From a checkpoint of a small transformer trained on Wikipedia.
Architecture: RMSNorm before each block, rotary positions, LayerScale.
Each number is 500 + 25 x the weight over the matrix's rms, rounded and kept within 0 to 999. Layers, rows and columns count from 0. Numbers have three digits each.

# v: layer 4 attention value, 128x128, rms 0.32, rows 41-63, columns 64-127
# o: layer 4 attention output (transposed), 128x128, rms 0.297, rows 41-63, columns 64-127
# q: layer 4 attention query, 128x128, rms 0.284, rows 64-87, columns 64-127
# k: layer 4 attention key, 128x128, rms 0.278, rows 64-86, columns 64-127
v41:469523518464560486499492467520448507481503523466520549508491489499462549481484481542500505507549518483480518512528518467516512444497522481514497482551508494491470499498504505458443469477534518
o41:551524508487447490474496498541585493532490482533519510436513499471551532478485459514513506506500503505539479509511486508487494515484471533472457461488524432498535460575490492488513507481521493
v42:521539521554484486483506510499511484470496586506570479523514501534502500496487465496504517533541511583488514525489510508501490489501510482523488526472522535557502521519502511459488518480522469
o42:539520544561513475498459508459458484534538504477539456513497504528517454532448509533485481442511522478498454524513501489485470487513501469450513473475504528498485541519464469465519445503534543
v43:516493473459518486503451528487524510503500465499462493558469494480493491523478500540515497507478535524501528485490461481475464517551499486485485467550487534488442486490487526479453532515504472
o43:492533529512518489551542489537476529532492507547505484500468539444457510477519505531494484477521491537525512492525528493494464479491528455528444565535511473517486513502471529488486474534443452
v44:500472502498520501525512455523472502472529501526520497501529482461498493485504471488472545500494495486542452464463496502537502495484508521534484511501531513485483480465505542532459498509471494
o44:486543537484468509539495493499499519511539504490467508490501527485474529519481502488500478513509494478542449469520496486532514464501469533505495480433493471498465487466544495438494482475537497
v45:499500503536501517521526466553524502473455500479510513478514496490490521466490480502500478457509499565502530510551490537503494529465495466507515513506488553521570492493551441501518483491471472
o45:526501545511484506495504475522482507462518543526522532491488476531569475552493512519447495541481558437503521510525477474570486473485492519472454539458471476472516535506437490514490484488502541
v46:512478560515495514490494497537518508512530505497491540501442502527495524481468489438476536538483472473518478461479494526532496457519526456481483508459460529498500519492493464549510522499503474
o46:531587482459519506486491493493505478510480458522492490469501497477480494481485507477445500521538551477522537504471517484491489452456528494545497555488495505501489499478504493485501459487485593
v47:520513441510493465479476533525531517501462513538516474521516491506479529498485495478555470514513473516534515469493470505516499491455498553492490480459562526566500482529495508446509479533518519
o47:458451494518533497490525524538496500512538519426520530478509444520556483490518538454440506482475472546536504537520511504494483510489472492495509498519494504476502550513498536476514447534503518
v48:469497483542485568482468499480474502525491522509476505475534509505507505463434500539480509535504488557495449498473499517533447489459533504503496501530472455556523484491531474471512491458503491
o48:582503480453519430523490481492540483490548542477536455495447457478545527440493523524484506502468480500483499497517530486497466513558464527530541498461498513503506530466466559430491479481491553
v49:512481506507524493526520509504476491499486504493507453495496490471477480497506460479475486459470502489514536476492544453530507483427480496454473544491476504483513541471555514528531500538493489
o49:480482501493535451514525493518486523498510445460514465515549529527482486466527553510453510502497512469491506455504493520532550491505497521495461503443487519521495510459538492544507568508461522
v50:481513508494532474510499481519459483530456465444496546498498507521452497459498562500486431513482502473490558468505502471470500498466500488477486488497528503458536521516519499528540521472486496
o50:506486539497526472492495517542525531482528485512503509478543500459492452523482501505504540517477513517495559489517487512502569512532486502517491496523513485544483489438519489521447498521471496
v51:499449453496489472473536535499479504502488510539506479526510534530536503506480495503468503515505521514541533450518484531525518512500498437496518440490515473525497472501524477544512535469508523
o51:525522513480573501507485511502475500493480511498514535481552478483508516497515496503586527558476481517475443494471500539440490471494486510515521535504496505453483475525428496459477464466531509
v52:498491468523508538492489471467485512518529481515520452508522484533454506529508479508519491524478490518554518462507501505492514509521505453526539546520486467465475502524479462505541467469497500
o52:524429493501524516544447487545470468515494538533510463482458486535493518528484496461520514526529486461495471477502502464480534536543511550536473439503526497509492484527513544509536493467512519
v53:496463489473493530502501475457515486560509480503518488500558558522479454487536500479516531477511514497489495504536486472482515469536544541476485435493466470513519499490533458487491537452503539
o53:516473506499470516471489456478547557432511511467550479439522529505537533467536556483482492501489485501513447532481441555488417503455510502511559472516525523476525530519509526510488537526520553
v54:504526468523488549474470500522558472524490454468510502497510474509549544525452491463461449461489502514508465490507503496538506395500535482507456500472489452526494525506501481498506508494467518
o54:491558495453494492452548530521461496497498494547547496426494526473574495511527478490465520502553487486425490482558495467503470478545501488515497528533523578509476535523486489485572476522513515
v55:530493469493507563496495490497515485542468508505497507497539537485508500516490538508496483504519488491460533483483491452493507470471483497511454516521530495469511491486530504527511543534474514
o55:517475471511510472443457499534495527504547496536531506437508509519467479556477500493499496497506485534530488464509468527552449541528453492529524532473524521466509483501536524495491506497536461
v56:504507464505454527531516485512472523550483534518476488487495483569450489491489472503465509484532544468506516516485510500568474513463539537536443506495500523519502495506465494504542503507529483
o56:488549537530523509517503523484553520423509514421503507504496506483475478489457500513457510509539463496535499468531527511437481510519475541438508515518475453503525490511549538500452493507512561
v57:490493517493519465446459503490498531496452471488520505502499507535505532480480484459442464489481496482488493468554457468478550536511526481477554491492540505468546498505543462447499511493525486
o57:487510492474481529479474479480496447428503483529435522534538499457482461526509496511511518469487519499483572532491484522446517475544535515514513544579518512531551544503498504489503482494485487
v58:524515529520515472511484484493512483454516491546518491473495508504539496476495528478499504486472492536479538495500485528496562521492514508496511434507509512512512487484479512510483515468497526
o58:474493480503446465541509526484460547515518536528469495538497541479476478560561528534509509505479507459513467482488515523471466500492525516509472555503507497503501523505519511528539542482510506
v59:483549527526483544479509501512511513441476518497525528539494453514544457508466452501518461562527489520482522522513490508513518539476510530482524529474515552525530538504481538454490487522516505
o59:492487480540545519524528451553492479489525502480471508489470473497507487491534526506481509509460533444464496572488534559498464503515539502440517495478494489508504529469510469464500467473471471
v60:494489478520514523500523517488573450487509517525544536525533483474480482473507473447477498510510505531492546532504492494474536489505497571513534516495545490495537509493513477493486516493516542
o60:453476506538526514471488483477520522457570555508461482467526521562533515479491521543524479424471551434496513498514484489519507501465451487527543528483467484508506502515501527494515496523514526
v61:484524482511513524499482492495521546521515547538522477529462491489535540554463482533505504495506516495483435530506505524446473462509510524502486471506476458469505501497465528506507470536534516
o61:455487492467492508515496487494517518487502477519500468546461516495509502477457506508510485488509509488491517533494471494575444493484510478480524490529542511520478486504477507473494474497470457
v62:512518488504538499535501526499500474513524489513455498459508533525468490540540552495512540481537472526540543517493520472483491518489503540500472504472483493488464528508477461504467514475484501
o62:483550534496483495501509510535532544483493526534564488511514499482470512589487513515509517536493515460523578468464532511498487558526500470494560469482455517516510518498531502490494486540480514
v63:485487507490502516530480502569501460481513510518495476514549443546484517508525472472537504487517486485518500508465462500434520487516469515484514500514501502539525543509508475513464495480513493
o63:510509563529515525484501526483509497499496504452537526516492483500465551503553514519495498445476495469483511514503512485486484544509526522490576467491495516473538526554525516502517534553519504
q64:517479570522511482496465477541513486493497500501497493486484530520497473473515511481496513531511483489512504512516526508526496511518516504496490448491512532506504497463521483507445509486496484
k64:452514491498500499492493448489504496469494487488491516494531497496448527505474493490504523493481524488480430464515492496500474480504484539494463480512537525498489510541526521483501526516516504
q65:501492472521503500492513513420512499485506484484504487495519515508482500489490534487492521490495501490535513496517473506525516499515506497452498523530497471497514523501504538496555519536493517
k65:500471491478498515467500501511495486481529528497469551528468501449498481471491483522523528488506495515529511498516526491486524499502496488531498513503506487493468510471486488476506465519509492
q66:507494509495493504540518494513495512506471542511509478443502526493486476491505552523484469549490497533500457488542498528519514491502527514490477515524486480534531489510476510443518536469492469
k66:521508464493508494525514518499476485546510463512504508483501539474518485503492505477504514521507469467506471538453536506524517496494481478484491477463516560477508509504514448480508503503489526
q67:517509533501501506471483482527502456476470512503494513526499504493526544477489526470480499488492499497460492471503511443494437534552514509508467466513511490506527505542495458556528479476530506
k67:495510510504493505458507462528512521486496529490498489541482479495466534452488490486495514501535505506539509424536540552521518471490538517490499548512477520515494486504497549490487515503517508
q68:525475495449503487496529480471498567472500510519490507509552451514504531547459499498505534483544512481503566496479528486487505510520488473572550513506547501497495507471463520531502434537485519
k68:455563510497502535483491546450517525506531497542512507475505555499540520534498529504501509444469517503482527542476444465477518512500490544455486493496490505515532477513494475492525501484457513
q69:531470502556470525531501494511497539458491496529512460540493508476443491529504462506530455497481462522504447513519476537495512508501501503508533491504513477506479525493453479467478490508500499
k69:523517447485533496549493502503485484477527452516554495478488535515506478490440510517505538473483529494522461529509523519500506517466505466514511467470542531490522504505469463484517457467481504
q70:504556477495534513471445477517496446504521540507494559488520473467554499477471498517469502481491507502490519531519503473513451516484518445505452527509517464457484461507511496489510514506503495
k70:421526499545543467428483499524519505496491566559516506556518468453487470486510477490527466507503534465485514414524512488451483508473522506477496567518484506470495508533528512556487520502479513
q71:510486519437497485487529481518517496481514509479522481423504443484529533498484482507480514505562540535486553506504521448491449530580509482571528496491491517502520504503488516505504486508485527
k71:429497570482471535469532482483505497487505551499471531488528472485532530487480486473509505516511518521500558499484486472486503487538497490487473474528512508560489520508548500566527501526485481
q72:537542473537525522522520520519498492474480446513497502579434541472520461515536429506544473528486519487466466451520488572492497479438521491497505463490462471449456482529510476502501539492523483
k72:564498461498493482490571538531522513521466488502487521511478523486473481476507545499500488483444531496503482457505520602461505480525511503505536541490523443460496524479474458457525515486523499
q73:496540445455504545503497470441513472517510501483483498453509537457523438484547442546477490492482464525459493527488518497556486553486531533499514544500432470473453483470453501475481538501523484
k73:482511573505493447489502515515494582509508538502483509508489484525487540549494474462491520492467498519491530459509486487466457510479514501512501529509506493497521524558488520529478465520448543
q74:473492521489481505466494496496492485500491546490513514414504472486485508501497541511479476509469523526496515540506513499516505528561493510495482493502539499529542498492498501484506449479515503
k74:458491537545478489486524521455488496487503466473525461483492500508499507517498464482503532488519513508494513504540499471511477577499471534499468473513536554444522458540510528562473510542495509
q75:520504473475489532459528526448517502485493491566521501493479498460521510451485518469512468510488549504470468496503495469481459468507481539505506488505567489497508452457515495526605505454466528
k75:546485481520524525531505477459524483475525460556474528542510515519514461480523515504515515504510539510514510502494526546494474485490553464507451520523497492494476477489495496531547454513497485
q76:529502520462518488500506484523492527502459484543500493472475506508479526484496461482506497530488497467522465475503486501512483472519466518515506492448476582485503502456458501519553482473512493
k76:566523518430514497528548488479519533478493545524499515535548492540486539467549595461543456519467485512582508452485520586462613442516490508528541514474493452533524568405465553477528536493514458
q77:531447510550517518498472522542441479541486451484447513592417499509520475474493498492514544503512529480473469512519488576535523469477547467477486517512487470480451490491570470456474474473495503
k77:560451471531485473529504507543531478538528518493493547460564514499464472474508539518502512499528448506497479502488502519475588498496540483512509497521556445524481534474476512478464452477502492
q78:474522525525507467490424526532434562478449563541557504478546531433509498514484468518490442540537530531499515432490524466472509508534478582501440488490494520531500502530452466546493567467490472
k78:490516521502524524490492496516471496505438521449519454560493519437485498518514485541472474526474466481494510461549470502491437487517484560483396536562497441531470559519511498526511495487488528
q79:474536510509506528501508470493485498505506496481502493521499508521518477468510472507464437519492494517493501505494469481475429528488460507488521503542492470517472468484535480523483511467496540
k79:498494454467516453519507538489472528445495482510529607505522565537525475499520530514517496480523422454485479554505528509522513516440484418540573503490534473501453461474476497516513471494470473
q80:521486512504517478491480461504525441522498500465503535517508493484546525493481524493491476483506517515509513530490536499511498500451473432521486541468525500529499505505520498451519500493496479
k80:527529481520539539515520490511501505475550504481487544509509489441468464515512527525499468501529490496518489461486480508504500503509495473504463499546464506525523489432526528526502494481511473
q81:508434506483536518533545505541502482545549442480480491494443461474540561539540537486492510502515522504531486509454549508483486541512450442513516479532564501472492518537527465497499464552494531
k81:525513498497516517503535495488506536545513488495494533519495505470458523494485501524506496542521508497506444504536488485510462486542463520492448540562482476558481516453537472573479457460563508
q82:556520494470520461515522522504510492505474471466577482488496534472481520487513475490496529471524515478523564509500533481486447516562494476465513502547524491470485494519488488530493499511490444
k82:513479502444531458496486517493535498509501491493546468491496529484484533540482450441477519532475494494520509537512533515490494472509510496470519520475494500508505485521513470489511519479477481
q83:482470510483503523491527523514520488488518448484536494485523469514488517508444536447517532543555514489483500470565536470482519492485498490469501490489539486534508563507510516513508532495495496
k83:534499546450474494429494500482533508480482534516531433472508528528505489499507479501570539509527525515512508496514473510481528505522480451493483533453474569495486526477491534526486514492562480
q84:514490487456486496474524533498502470488494525571541485543550473523456494558465504510498510508490439463510529556537484479458492489513497485517477521485474487515489454506481479501501512475540500
k84:478533562502476491500485471505521545486497537527516510509516494493493511494484519499497467510491482524518501500506478505507484541500509492514526505515438549493448445502500537509525487484475491
q85:485438519483484513510498503476501530484506504487472486474556516493509499534521522521511512502511505492535495555521492485501515522482502454524513523504498503497485483540484458533479528515468477
k85:468508492512500537494496531485497453477490523504515513524455512527479491509496526511533478502529518496522517522545497512478496529510517449511481514494506543476491496489506513499527469489498515
q86:508483548497492490521488499508457504517502509544508477493475478510537501508496482515496462519534521487468526466469458522539545525539495471475496477477478472466498526507537517506481481519425542
k86:498496447540498492476506494519475533530513490516511505479496438476484531491509508477509508521510514496529511518530527529484518500489492483476507471486497491535517516480468480505450514526501522
q87:454501528501493514515485494528490502512554486523500507573493505478484507485495515536461526513480486463538538529525530516458501423511487473494514523506502458540504467461565511488521516500510510